Part of a small language model's weights.
Size: 8 layers, width 512, 8 heads of 64, MLP 1344 SwiGLU, vocabulary 8432, 33.6M parameters.
Architecture: RMSNorm before each block, rotary positions, no biases in attention or MLP, untied embeddings.
Training: 319M tokens, 9726 steps.
Each number is 50 + 12 x the weight over the matrix's rms, rounded and kept within 0 to 99. Layers, rows and columns count from 0.

# gate: layer 5 MLP gate, 1344x512, rms 0.064, rows 25-42, columns 128-255
# up: layer 5 MLP up, 1344x512, rms 0.068, rows 25-42, columns 128-255
# down: layer 5 MLP down (transposed), 1344x512, rms 0.0235, rows 25-42, columns 128-255
gate25:45 50 57 53 49 63 50 42 41 50 73 34 34 71 43 45 42 28 45 44 66 51 54 46 49 51 55 47 57 65 49 58 40 49 69 53 48 48 63 54 55 40 55 53 50 54 54 55 70 52 30 28 42 59 62 57 61 58 54 43 47 47 53 69 48 52 41 59 39 39 53 38 55 30 34 32 46 51 36 41 30 39 43 50 29 48 45 49 33 53 44 61 48 31 37 60 40 52 29 43 50 57 43 55 63 40 46 59 39 50 60 59 61 43 49 25 45 39 32 66 37 39 48 69 43 40 44 41
up25:61 63 49 51 28 49 57 39 74 60 55 32 42 45 39 58 35 62 35 41 55 49 49 40 70 67 28 72 61 50 65 55 24 57 40 55 35 43 43 53 43 45 72 35 47 39 40 38 66 35 52 56 36 57 51 36 57 54 49 47 59 68 19 56 34 52 50 48 39 55 56 51 41 40 44 44 36 36 68 41 81 34 56 64 83 53 51 49 43 55 58 58 42 78 48 56 32 39 44 58 53 43 63 57 48 48 61 27 42 58 59 44 49 68 56 47 61 30 50 39 53 76 52 42 49 70 59 53
down25:43 54 54 55 52 59 61 67 67 46 52 55 48 17 69 46 29 47 47 45 49 39 51 63 73 49 50 44 40 55 45 33 51 52 48 55 71 55 49 45 51 47 34 31 66 37 43 59 40 55 40 62 50 69 64 36 36 41 44 49 44 43 52 36 68 45 54 67 35 56 54 68 57 51 36 56 48 48 31 51 47 64 64 30 61 59 55 46 38 40 50 46 52 29 49 48 56 57 55 50 36 59 61 41 46 56 43 53 43 58 65 67 45 58 51 57 52 48 38 50 66 44 62 64 61 54 69 32
gate26:42 35 66 68 25 42 48 52 51 65 66 42 82 51 75 50 59 34 47 34 55 55 65 38 54 47 48 50 70 47 48 41 45 66 46 39 32 45 44 76 37 69 46 34 40 31 50 53 66 27 28 64 45 28 54 94 50 52 48 35 51 47 52 66 40 48 54 61 53 48 48 51 63 57 53 60 65 40 45 40 64 34 54 50 45 54 66 38 65 31 53 50 24 41 58 63 31 28 68 53 70 35 45 61 80 60 39 64 44 55 41 43 45 29 54 55 59 47 50 43 46 52 50 61 45 44 42 58
up26:48 21 39 47 50 53 66 35 54 58 43 43 68 59 57 34 24 38 55 50 31 45 43 58 53 55 35 39 39 44 55 46 42 54 46 45 64 36 69 60 49 74 53 32 61 49 49 46 45 33 48 76 42 31 53 64 49 52 60 36 41 55 68 29 56 42 38 31 43 63 59 31 46 63 28 48 41 44 48 59 53 62 54 46 52 54 45 39 36 50 64 43 27 54 52 77 45 67 63 51 46 55 70 53 59 62 44 35 35 74 53 54 54 35 28 56 44 75 56 61 58 56 40 48 74 35 46 66
down26:32 34 40 57 57 59 41 39 34 58 49 50 67 45 54 62 29 58 56 38 54 25 54 53 49 57 46 63 64 39 60 55 23 53 48 55 44 53 55 64 48 57 34 49 54 57 60 71 74 59 63 59 45 62 48 66 33 60 33 38 26 50 44 44 59 36 55 56 46 52 60 49 54 34 94 54 60 51 62 47 49 42 36 47 50 49 62 43 72 45 36 44 52 37 60 78 55 50 61 47 45 71 64 27 59 48 44 54 36 51 55 46 34 51 38 39 54 55 44 67 49 46 68 51 65 43 53 54
gate27:42 57 64 31 66 47 52 56 58 57 43 37 52 55 41 50 47 60 46 49 59 56 64 59 31 56 54 35 47 32 31 39 72 66 49 58 37 47 68 51 50 66 54 44 51 53 32 61 33 47 45 45 32 57 52 61 62 55 50 46 85 59 78 53 42 59 45 43 57 50 47 44 65 37 79 39 42 22 47 59 26 49 47 77 51 48 49 64 38 42 39 42 40 52 54 58 56 30 45 45 51 56 74 29 45 54 50 50 55 51 33 42 59 65 47 43 35 58 50 53 41 55 57 33 60 39 25 60
up27:48 50 76 63 43 48 50 51 79 55 53 51 40 51 62 48 64 49 57 44 62 51 55 46 67 38 48 41 54 32 46 39 54 52 39 69 48 31 46 45 40 33 59 59 70 45 59 48 54 28 68 46 55 58 39 61 49 35 40 51 44 50 54 26 60 65 50 42 66 59 75 51 39 58 56 70 43 48 58 53 47 31 39 45 66 59 18 41 25 33 49 34 45 59 57 32 53 20 39 65 66 42 50 48 64 53 27 26 54 21 61 42 59 46 42 52 56 47 57 49 29 56 51 62 75 53 51 61
down27:71 61 56 63 52 51 34 64 41 36 44 71 59 39 57 66 50 54 62 49 45 27 49 54 68 61 53 50 38 56 83 58 36 47 45 73 52 51 46 23 44 70 79 70 65 27 54 67 58 47 38 45 50 69 27 55 34 34 37 53 29 64 54 59 41 47 49 41 60 56 53 67 43 63 52 70 36 83 67 25 54 38 45 58 57 67 45 54 56 79 40 53 55 64 41 34 32 44 40 47 56 58 67 57 51 55 58 44 52 46 42 47 62 54 56 64 48 23 59 80 43 53 57 63 53 42 51 32
gate28:52 50 32 62 70 46 78 28 32 50 47 53 70 49 50 68 66 37 35 43 50 52 39 46 58 60 30 43 65 51 42 42 44 40 38 44 27 42 23 53 53 46 40 51 27 44 46 63 51 44 51 41 47 34 50 42 54 46 54 68 33 68 40 58 50 40 54 66 44 53 49 51 39 40 61 50 39 54 73 39 40 58 71 26 44 68 51 41 49 41 46 45 69 49 51 27 41 47 58 77 60 48 47 37 40 55 43 59 46 45 49 74 44 30 52 50 54 50 42 31 64 62 44 56 62 54 55 52
up28:65 48 46 37 35 41 67 53 54 63 53 49 59 65 41 46 59 45 57 57 53 47 34 51 29 57 47 56 51 47 59 22 61 42 49 54 55 62 43 53 35 52 41 44 65 31 62 59 58 64 55 32 49 42 48 60 54 72 52 45 67 25 65 45 52 33 62 62 47 65 55 25 41 51 81 26 57 34 45 47 71 63 61 48 75 75 60 53 63 50 48 69 32 69 52 50 50 45 55 50 23 50 38 47 31 50 40 67 49 46 66 56 43 53 62 68 54 56 53 57 38 53 52 64 48 39 52 50
down28:54 45 55 43 53 65 65 50 39 62 37 50 55 46 46 67 55 53 53 58 50 49 47 41 35 30 49 38 65 54 34 63 39 63 68 50 79 64 73 69 49 26 36 54 49 39 55 52 63 56 43 59 42 36 39 66 52 48 48 18 64 55 44 69 50 36 68 31 39 59 50 59 48 38 61 41 54 59 45 65 56 40 37 42 40 45 31 53 46 56 63 31 46 63 65 52 54 22 63 29 45 58 49 58 45 51 39 46 58 71 57 43 35 51 72 53 48 50 52 43 50 61 48 44 60 49 35 53
gate29:36 47 58 40 49 61 61 44 62 69 78 61 64 29 60 35 50 53 40 47 47 57 54 44 32 56 24 42 43 46 35 59 54 56 39 69 53 34 70 32 57 32 41 53 54 23 62 50 46 47 54 54 65 53 75 70 71 29 41 59 52 45 49 51 50 55 65 36 59 45 70 55 43 18 24 57 51 55 44 53 46 60 70 45 42 51 52 41 65 53 49 60 76 60 52 37 52 58 40 64 36 33 41 51 39 22 36 46 53 51 61 55 46 33 44 52 46 48 72 54 50 32 48 46 68 40 30 57
up29:57 42 60 44 44 33 38 52 61 55 53 46 35 29 35 40 40 68 52 53 71 52 44 36 39 72 43 55 52 47 75 47 48 30 35 47 44 43 32 64 48 64 55 53 28 64 39 54 29 65 20 35 51 35 51 42 41 53 39 63 43 49 42 52 25 57 43 56 30 47 71 51 60 61 52 72 54 50 68 33 61 58 42 48 48 88 68 64 65 65 23 38 23 62 58 62 40 59 54 45 56 68 66 49 25 68 53 51 62 58 24 57 58 29 46 40 41 41 44 49 88 62 50 30 32 24 39 25
down29:49 57 49 48 39 38 39 45 20 66 54 35 65 49 45 49 54 69 37 61 55 27 48 26 57 40 73 36 49 45 46 46 56 28 50 44 46 45 47 32 48 41 50 30 29 48 48 38 52 56 67 46 39 42 46 52 50 57 53 27 55 65 57 50 58 61 46 67 37 53 50 57 38 53 42 14 50 32 45 26 53 45 56 43 86 60 57 29 61 35 71 38 61 70 35 57 48 80 56 76 67 45 34 55 48 49 31 43 84 38 52 84 43 59 42 67 45 62 50 59 48 51 51 73 46 59 40 62
gate30:42 61 49 44 47 66 36 58 59 31 49 54 34 39 48 40 49 38 61 33 51 55 76 54 56 45 39 40 68 42 54 38 60 57 72 15 50 47 47 48 45 36 44 42 52 48 68 42 51 46 48 24 30 39 73 53 36 37 41 45 44 41 38 64 45 59 33 56 51 31 47 54 44 69 72 19 43 52 48 61 46 40 43 51 52 39 54 46 43 46 47 28 75 38 59 33 45 55 64 51 68 57 72 47 50 72 52 48 51 32 56 36 63 42 46 66 23 32 35 54 65 70 43 71 72 42 41 47
up30:12 67 24 77 77 55 67 44 55 59 34 73 42 25 52 64 33 34 46 43 37 38 62 48 69 54 35 43 53 70 58 30 60 44 52 39 67 44 54 57 83 33 43 53 57 30 81 52 51 44 41 54 27 56 64 37 48 47 40 57 39 53 46 55 71 57 50 76 40 45 43 65 42 72 46 31 34 72 47 52 84 56 48 67 42 25 45 48 57 60 56 31 71 40 61 68 47 35 62 37 60 62 53 41 70 53 41 60 36 45 60 22 56 41 34 58 65 51 36 55 31 49 44 47 17 58 35 67
down30:62 41 44 38 63 53 33 54 80 49 53 34 45 35 35 51 48 21 44 43 48 43 45 61 48 50 52 30 46 48 36 32 56 71 41 41 58 26 57 29 51 62 33 40 47 28 63 56 62 61 37 44 51 47 54 39 30 46 69 63 47 55 49 22 49 57 41 38 49 42 65 72 42 47 57 42 27 63 44 67 79 52 35 55 49 45 74 61 38 59 19 64 51 42 52 35 52 48 73 69 51 47 67 25 47 52 28 57 86 40 32 55 62 69 61 39 42 51 39 48 54 47 42 61 30 57 57 52
gate31:44 63 35 55 61 44 31 36 47 39 60 45 72 53 37 53 71 33 59 42 65 73 40 60 43 43 68 54 48 37 61 56 55 32 62 41 33 53 54 51 43 72 42 53 57 40 39 38 36 44 43 42 51 53 18 75 55 72 60 57 19 32 43 63 49 78 66 53 41 52 38 79 51 65 35 52 64 47 38 40 55 45 39 50 37 47 70 73 53 31 45 58 50 67 54 43 45 58 57 74 65 36 45 40 44 25 55 35 41 54 60 36 41 62 60 36 41 51 86 46 50 62 40 35 37 34 38 42
up31:58 54 27 50 40 66 51 34 69 72 37 58 27 47 67 64 47 42 34 42 51 41 56 52 40 62 37 73 54 53 47 47 73 70 47 70 64 49 42 81 43 40 62 56 53 52 51 47 61 54 70 76 33 39 63 62 71 35 54 49 52 41 55 43 46 34 80 60 49 39 38 47 52 69 63 63 58 44 67 50 46 36 24 60 64 51 34 54 65 53 45 58 37 64 44 72 46 48 44 56 34 57 55 61 45 54 60 44 46 59 48 43 60 50 58 65 51 60 47 46 60 56 54 51 64 71 50 46
down31:48 42 63 32 44 37 31 28 55 46 56 66 45 34 63 44 63 38 39 31 34 43 53 49 72 56 52 60 65 52 34 20 49 42 64 38 59 66 70 55 46 48 18 63 70 25 45 57 45 46 55 44 56 53 31 41 56 51 39 42 35 29 55 37 91 12 43 52 52 37 53 35 55 54 42 69 60 71 73 64 32 52 39 44 37 21 47 49 55 43 42 38 52 61 59 48 53 44 48 46 29 57 47 55 42 47 10 36 34 57 30 48 56 43 65 35 64 49 53 53 44 69 48 52 61 48 45 57
gate32:43 29 63 42 65 29 53 52 40 48 43 35 45 52 48 60 38 66 42 54 58 49 36 48 61 37 57 67 57 52 36 63 59 47 56 55 47 54 48 38 47 73 64 40 55 69 41 52 32 41 59 54 52 47 32 48 71 48 55 43 69 54 57 44 51 54 48 54 46 38 40 37 42 36 52 45 42 39 39 51 44 32 24 40 41 64 50 64 56 39 63 37 46 60 44 65 62 35 62 33 45 41 56 50 34 57 47 55 55 32 48 64 50 68 39 45 43 48 35 32 52 51 61 40 59 39 54 54
up32:58 50 51 73 42 62 55 48 42 50 35 52 62 53 49 45 43 44 44 46 51 47 40 66 28 44 49 38 50 54 42 41 36 40 52 64 48 60 54 69 32 50 43 51 49 34 39 42 63 47 42 39 48 58 50 57 45 34 33 48 46 41 60 57 46 49 44 53 49 56 55 49 57 58 50 65 73 33 57 37 49 28 57 41 51 49 57 61 24 62 26 47 53 48 62 58 35 46 29 72 45 56 48 48 64 65 46 61 48 59 58 35 46 70 66 56 64 54 59 54 46 66 42 56 36 48 33 58
down32:62 74 40 43 65 53 36 54 49 62 62 50 46 54 57 58 50 55 56 59 37 46 30 37 46 55 61 48 49 34 56 44 52 35 49 49 43 66 50 55 57 62 46 41 42 44 29 45 68 56 69 46 54 41 31 41 40 47 49 43 34 51 51 42 54 36 69 68 54 50 48 47 61 69 46 27 35 47 57 47 45 52 43 47 55 51 63 45 63 56 64 59 64 51 44 41 58 51 62 39 54 47 40 58 49 49 54 58 49 41 66 57 56 59 49 58 57 47 58 55 42 55 48 47 47 61 42 45
gate33:37 54 61 45 57 44 65 44 49 53 58 51 37 48 49 56 68 44 49 35 69 82 46 49 59 36 68 59 45 41 58 51 37 38 72 44 54 59 59 35 50 36 49 50 48 70 49 44 53 59 21 64 59 57 48 41 51 67 54 41 23 29 68 62 32 35 53 48 36 52 60 80 41 60 60 46 47 76 44 33 57 64 48 46 33 66 41 33 59 50 42 62 55 54 44 48 50 37 67 29 49 54 45 50 60 60 36 45 55 53 53 56 51 53 46 65 52 44 52 31 32 40 46 49 53 27 60 32
up33:51 61 64 61 40 36 57 37 65 57 21 57 55 71 35 46 47 48 48 48 63 56 52 39 57 77 40 46 57 69 33 56 42 34 36 87 32 43 57 32 33 61 58 57 70 58 42 53 53 66 61 52 51 70 59 52 66 56 47 46 44 59 65 59 56 44 82 42 47 40 50 47 54 49 51 61 47 54 54 47 72 48 55 50 58 57 91 42 76 68 45 52 50 47 60 71 62 48 64 78 42 65 44 53 47 51 54 59 45 38 61 38 41 45 60 57 64 57 54 70 61 51 45 58 46 45 29 55
down33:46 49 50 78 36 39 33 57 58 51 59 62 49 57 45 64 59 66 37 49 59 70 57 51 49 62 52 78 42 53 41 49 52 41 62 41 37 53 40 42 72 49 26 94 37 44 64 55 46 41 54 42 53 63 45 37 32 38 35 52 46 58 43 57 58 39 55 41 60 47 41 65 33 50 58 48 58 54 63 32 45 70 50 42 51 38 49 34 37 40 19 45 60 53 52 38 74 43 49 44 47 77 40 57 60 52 52 53 42 57 62 39 65 60 42 39 38 74 77 60 55 42 49 56 71 15 61 55
gate34:40 61 32 45 35 79 31 72 78 30 57 57 48 62 44 57 60 58 49 53 49 63 75 27 74 39 46 53 39 48 52 46 62 53 51 24 58 62 56 67 59 30 54 49 36 42 44 22 42 78 58 50 43 70 44 71 44 35 47 46 52 46 68 40 64 47 46 63 55 32 36 49 26 68 48 43 43 34 47 40 37 37 60 45 64 73 60 40 44 54 83 55 57 40 31 64 55 55 48 57 59 58 39 48 65 28 30 32 67 41 62 41 63 54 53 49 53 34 33 40 39 58 50 51 27 74 41 27
up34:69 62 16 40 62 72 32 55 69 51 35 31 47 52 56 47 31 42 49 24 41 52 48 66 59 30 69 33 50 75 45 49 51 89 37 35 64 76 47 60 52 58 66 53 66 65 60 67 54 56 41 33 45 23 49 68 69 68 39 75 54 43 43 29 25 50 52 50 60 56 49 40 63 61 50 47 66 53 63 38 57 39 37 50 60 67 58 40 44 44 33 49 36 44 50 69 57 67 40 69 59 66 31 55 50 34 50 32 08 64 45 48 38 44 56 38 37 43 51 46 53 55 56 72 49 54 34 52
down34:41 65 79 57 48 57 41 62 55 59 77 84 68 39 50 57 43 50 55 36 39 40 47 29 31 56 42 47 32 30 41 62 55 57 57 41 51 36 55 49 46 51 48 48 65 42 54 47 16 36 59 61 43 68 31 59 42 67 62 55 60 38 66 53 33 51 60 58 39 42 50 46 63 46 34 54 55 44 61 54 47 79 59 25 42 54 46 34 48 65 65 40 33 39 51 45 65 75 56 55 58 44 63 72 34 58 39 62 34 69 46 57 35 69 58 48 50 34 59 45 59 37 29 38 56 44 56 64
gate35:48 48 66 22 37 63 50 57 64 44 43 43 54 49 40 37 52 66 63 33 45 54 56 40 57 69 42 54 45 50 34 48 47 40 65 43 34 48 73 56 47 43 65 29 65 48 55 52 30 29 37 33 43 72 58 69 41 48 37 42 52 50 94 65 45 54 38 55 39 44 20 65 52 49 70 53 32 57 54 59 61 49 31 61 49 42 55 57 62 48 57 85 41 50 34 38 30 52 48 68 92 64 57 18 42 48 52 49 67 34 51 58 54 49 60 52 50 48 54 70 80 44 52 31 55 63 29 35
up35:36 56 17 73 33 52 48 58 60 50 69 47 58 55 45 70 65 54 60 45 42 56 47 43 40 42 51 61 47 55 70 64 52 49 59 29 65 43 47 38 59 63 36 50 50 54 45 41 72 70 51 73 53 75 74 26 67 63 50 66 57 46 65 40 30 53 56 47 81 54 60 75 60 40 58 42 80 54 38 53 34 53 68 45 31 59 52 56 69 54 60 55 67 51 62 59 52 50 38 33 55 46 26 67 55 35 40 37 67 51 40 50 68 34 73 51 54 61 41 40 43 45 54 51 46 50 52 41
down35:50 43 63 42 67 33 65 45 51 48 48 62 87 37 77 60 67 67 47 50 50 43 54 40 44 43 72 23 70 28 82 37 42 87 42 50 49 41 61 57 53 52 58 60 56 50 70 34 71 44 65 22 50 44 76 74 65 43 55 55 58 38 56 47 37 41 59 53 47 51 47 49 43 51 59 48 51 58 51 34 45 25 62 58 36 48 46 37 56 32 41 64 40 45 40 29 48 34 57 45 42 65 40 32 39 36 69 68 54 58 54 51 54 49 52 42 60 42 68 43 32 72 59 58 41 13 34 46
gate36:64 54 57 43 59 26 52 59 64 64 46 52 38 45 23 57 56 73 49 62 52 50 50 53 34 71 46 48 47 48 43 57 42 46 65 53 54 62 39 44 61 49 41 31 36 53 50 65 55 57 43 44 32 43 48 40 70 49 40 62 51 43 35 24 45 52 49 51 51 48 40 49 59 46 41 36 44 40 39 42 33 32 66 46 49 28 48 69 67 47 42 27 44 43 55 31 57 62 56 50 43 47 44 59 53 46 50 53 54 40 63 55 56 42 48 45 58 59 30 55 53 73 77 44 36 34 43 48
up36:44 54 60 53 50 42 58 44 56 47 29 56 35 52 60 49 56 40 21 56 56 26 43 56 41 57 60 45 54 28 39 68 37 55 32 45 67 60 50 64 47 38 45 38 52 55 49 58 47 62 24 62 48 47 42 28 70 50 60 55 72 36 43 38 57 67 58 63 51 38 36 47 55 58 27 45 47 49 55 35 38 25 52 58 57 42 50 62 48 55 43 62 35 47 50 50 90 57 34 56 39 66 48 75 48 41 61 48 60 68 60 44 39 32 54 52 52 59 42 65 62 51 38 47 48 43 39 47
down36:49 53 60 28 67 42 68 43 39 25 48 51 46 61 46 39 44 47 40 39 47 64 48 41 41 68 56 59 45 29 47 53 43 51 53 61 43 35 50 48 55 37 43 42 54 64 55 42 65 48 46 50 39 52 48 61 42 41 54 47 54 68 54 63 33 51 31 46 69 43 54 56 52 43 62 38 53 56 67 56 52 68 49 45 33 67 56 56 47 63 43 42 44 47 44 59 60 59 63 56 35 61 65 58 39 29 71 41 50 41 40 63 42 45 60 54 50 45 39 68 57 55 50 53 56 82 61 36
gate37:65 39 51 41 38 43 45 33 66 38 21 47 72 54 49 44 47 51 36 76 39 57 71 54 65 55 52 49 44 51 35 43 40 45 42 48 66 54 47 53 67 62 31 60 76 52 69 46 47 48 43 48 53 58 59 49 48 51 76 68 47 47 53 60 61 56 68 32 58 67 72 58 40 53 45 37 46 45 63 45 73 66 39 38 63 65 68 44 56 61 48 53 48 37 46 50 55 58 37 60 51 60 58 73 50 62 54 38 53 40 52 47 75 33 54 57 62 39 51 36 51 27 61 30 40 57 34 43
up37:59 75 66 25 58 42 54 35 54 42 48 36 52 49 51 37 63 39 43 40 60 78 47 64 18 52 44 52 49 56 41 52 31 42 49 60 58 57 52 35 29 28 70 50 69 50 65 50 63 61 47 29 49 59 36 29 50 59 32 55 25 39 46 45 53 55 55 47 58 40 26 64 23 39 50 48 56 41 69 53 61 31 72 53 60 29 56 20 21 55 45 55 43 44 58 42 39 28 56 38 43 49 41 33 33 53 48 70 41 49 47 42 57 59 57 23 42 47 32 45 38 38 49 56 40 58 68 44
down37:35 54 46 33 47 50 44 62 62 44 61 70 44 44 40 50 64 54 37 45 49 53 55 41 47 62 54 60 41 54 36 42 54 20 63 50 26 52 37 31 72 23 34 44 58 28 45 69 61 51 50 65 44 58 43 48 49 60 70 43 64 43 52 42 53 47 66 26 36 52 60 52 49 69 50 45 45 33 46 56 62 61 55 41 46 37 29 64 17 25 59 61 43 36 42 49 46 60 59 46 44 67 44 59 39 50 52 50 72 50 66 44 45 35 68 44 77 46 58 49 65 52 65 42 83 40 38 39
gate38:73 66 50 51 68 40 49 70 52 72 54 67 38 53 50 56 62 43 52 54 47 69 44 27 33 35 45 74 55 62 49 60 35 27 58 44 44 48 61 39 50 51 37 36 56 37 48 48 45 55 57 59 31 68 52 65 46 57 52 39 50 61 60 30 49 73 44 66 55 60 62 51 43 47 86 61 50 43 49 54 67 30 84 56 40 32 55 37 52 33 47 51 51 52 51 53 61 55 42 42 46 37 38 53 53 26 34 49 60 24 59 40 47 44 34 58 55 50 29 37 43 44 50 60 43 50 55 53
up38:60 38 39 45 57 44 45 72 48 10 59 68 41 41 37 52 51 68 71 25 44 48 44 49 36 53 16 43 45 67 53 51 46 50 51 54 48 54 63 40 32 64 42 60 43 23 60 49 53 37 34 53 31 47 62 59 62 60 28 54 22 50 46 60 67 53 66 56 40 70 43 46 43 73 52 62 51 60 54 42 55 34 53 62 47 58 32 40 39 62 41 41 59 52 35 50 63 70 46 56 47 36 54 70 60 57 45 26 37 55 74 39 45 54 30 45 38 60 45 55 35 58 55 55 59 53 71 60
down38:60 30 16 54 61 40 65 29 58 68 41 42 38 39 40 37 51 61 28 45 56 47 47 51 45 45 41 54 45 47 27 42 48 53 35 43 44 62 40 62 37 50 42 48 53 61 47 51 45 42 43 47 77 55 60 47 39 49 50 42 29 60 47 70 53 68 60 49 56 61 48 53 49 57 52 39 59 58 54 33 47 49 62 36 51 60 62 49 60 47 53 68 21 57 46 63 37 57 65 57 50 41 67 87 53 53 61 53 57 36 25 63 56 38 34 43 28 63 48 43 70 48 57 48 41 69 77 31
gate39:55 46 52 35 69 45 82 36 52 79 70 44 51 38 49 60 50 51 54 43 51 58 48 32 42 60 46 41 46 41 32 54 69 45 50 57 60 27 31 52 32 43 47 57 58 71 53 51 25 56 63 42 29 28 48 46 57 59 49 34 69 64 49 60 44 61 34 64 56 48 46 68 62 54 76 48 53 53 37 57 38 45 82 51 54 47 41 33 63 65 65 48 54 60 58 65 54 64 73 43 51 30 46 46 62 52 57 58 59 55 58 44 79 47 38 60 23 72 58 53 66 46 50 59 53 45 75 44
up39:47 63 38 45 39 55 47 65 45 53 71 46 41 40 55 50 55 53 65 48 69 54 47 47 56 49 40 56 61 56 55 42 68 48 47 48 67 55 48 63 39 77 43 27 66 55 49 62 63 45 76 54 73 48 40 31 68 43 53 36 48 22 64 64 55 65 32 54 55 46 40 11 63 51 42 47 65 48 52 30 58 54 43 67 58 48 38 51 51 73 52 38 61 32 40 44 39 49 41 59 46 52 39 37 40 44 56 69 64 64 60 39 73 76 59 58 46 46 49 45 62 56 36 36 44 63 56 53
down39:42 61 49 69 56 67 56 62 50 52 72 60 53 47 47 80 34 45 61 56 43 60 42 54 75 53 56 60 37 47 48 54 67 36 64 46 36 57 46 15 63 57 37 51 52 61 26 68 39 38 45 63 37 63 58 49 43 42 38 50 49 70 50 41 53 29 72 81 47 53 49 57 36 44 59 53 45 53 29 62 44 52 26 46 75 68 69 44 49 38 73 48 25 65 46 38 61 25 47 60 35 58 61 42 67 67 48 41 47 60 39 38 68 30 49 44 44 36 43 74 51 46 46 45 56 44 62 44
gate40:43 47 53 50 54 45 46 53 31 38 41 45 46 37 51 60 42 57 54 47 54 28 52 41 67 50 53 39 47 40 40 58 62 50 43 43 67 57 45 53 49 38 30 46 37 77 34 33 44 46 35 41 62 31 44 43 37 57 58 43 43 28 67 46 55 43 40 56 50 47 50 60 67 48 52 42 58 34 60 36 48 43 37 22 49 59 79 53 64 81 53 58 52 68 55 56 40 44 59 59 35 64 53 40 52 48 54 55 38 35 41 66 61 52 59 72 27 50 64 64 61 81 42 46 45 32 55 45
up40:47 32 40 18 65 41 49 57 47 54 60 33 47 37 61 70 69 66 51 40 53 65 36 39 54 31 70 56 54 43 43 41 65 53 53 49 42 40 49 43 45 45 72 56 47 44 61 41 31 41 46 44 60 42 67 40 51 65 55 47 62 62 42 38 36 42 51 42 46 42 74 19 24 33 37 62 56 53 49 66 48 75 64 38 54 56 59 64 64 63 63 39 46 49 41 46 60 42 57 38 42 48 56 60 47 52 53 54 60 43 51 52 50 47 66 55 63 64 55 52 60 57 43 29 52 62 63 60
down40:46 42 44 58 56 62 49 43 52 54 33 53 31 53 28 43 55 58 50 51 46 63 46 66 60 45 44 61 39 58 42 45 46 60 59 69 43 57 43 39 45 40 55 32 41 75 61 48 66 51 33 38 56 61 41 61 47 37 57 53 38 45 56 56 59 46 23 48 63 42 75 69 52 39 38 45 61 53 57 55 51 51 22 46 54 46 46 84 23 27 46 55 63 59 39 50 62 50 48 37 49 47 36 40 40 59 59 31 61 21 29 44 48 36 67 39 64 34 44 44 56 58 41 54 54 43 41 58
gate41:54 56 47 33 64 61 64 32 54 52 57 67 45 49 61 65 30 50 66 46 67 51 43 33 53 23 57 52 16 36 51 38 67 44 71 57 45 43 48 49 53 52 59 83 54 30 43 58 50 58 48 46 52 61 48 60 54 62 49 59 38 39 45 46 42 57 52 42 65 67 70 24 55 43 47 43 58 50 30 55 42 52 63 56 53 27 54 35 60 43 45 49 26 65 56 49 35 52 49 57 46 55 46 50 50 55 44 45 50 54 73 51 45 56 50 54 36 73 56 81 53 38 64 35 47 62 44 57
up41:39 66 38 50 53 49 37 44 55 53 69 37 43 65 28 40 57 35 55 49 67 56 53 36 68 27 68 40 31 53 62 50 34 64 46 58 59 60 45 74 42 64 66 42 53 42 55 31 60 39 41 42 68 56 42 37 52 59 73 61 53 48 35 54 29 58 64 58 64 45 58 59 58 34 49 45 69 69 41 66 35 35 64 52 41 56 40 52 45 45 62 51 69 35 50 57 54 57 47 51 60 39 37 49 41 37 40 49 54 40 62 71 55 54 45 31 54 78 53 40 43 59 45 53 61 72 30 39
down41:51 50 35 73 48 68 50 43 59 54 38 50 43 37 54 39 69 66 47 52 49 69 49 66 51 53 74 52 47 32 38 49 40 61 44 52 52 48 52 54 30 49 57 48 57 33 46 25 47 50 52 53 56 67 65 34 62 50 60 56 58 50 45 63 58 74 42 40 44 37 54 40 49 50 61 59 50 48 39 51 39 37 62 51 62 26 34 72 65 22 59 45 79 50 64 61 54 59 56 54 45 54 51 59 53 42 44 63 45 45 51 43 39 27 56 32 46 52 49 41 56 26 41 76 44 45 51 68
gate42:57 54 48 23 76 34 73 32 57 58 63 70 66 66 57 41 17 62 31 64 53 41 46 46 52 67 19 40 59 47 66 48 79 53 50 66 50 58 60 62 47 47 77 60 73 53 60 49 46 66 52 48 51 58 26 71 21 64 47 57 58 50 50 62 60 46 46 50 32 27 43 60 38 47 43 57 62 41 61 60 65 47 55 44 59 54 42 58 51 51 41 66 70 36 43 34 60 47 55 43 44 35 50 42 53 76 47 60 57 57 83 80 53 30 63 46 61 62 62 55 50 53 52 55 34 62 64 58
up42:75 58 37 37 42 42 50 75 41 58 44 37 34 47 45 40 65 54 69 45 42 66 57 49 54 64 58 44 55 47 26 53 27 28 41 41 27 38 62 47 55 60 49 60 34 30 42 46 59 16 42 35 36 11 51 63 53 51 33 50 42 60 68 32 30 56 27 50 51 58 59 48 47 46 40 40 41 49 27 59 51 65 67 27 47 50 64 19 60 57 63 74 46 52 51 61 64 43 45 47 32 67 62 35 50 52 44 45 43 60 30 37 46 55 57 57 56 36 44 64 62 56 39 44 40 51 32 36
down42:58 60 38 82 35 49 59 75 58 12 34 35 35 48 36 38 34 44 60 66 48 54 51 54 52 55 44 54 64 48 62 58 53 35 41 63 63 41 31 51 61 54 33 30 37 52 45 31 72 52 46 50 29 66 76 79 42 24 35 52 39 53 64 67 80 58 47 54 34 49 28 61 78 44 76 40 58 35 51 52 42 44 58 54 56 55 68 48 63 36 33 44 49 61 49 45 41 46 64 44 46 31 77 52 35 47 48 32 28 41 48 52 57 37 36 56 33 46 38 44 36 70 54 41 72 33 44 55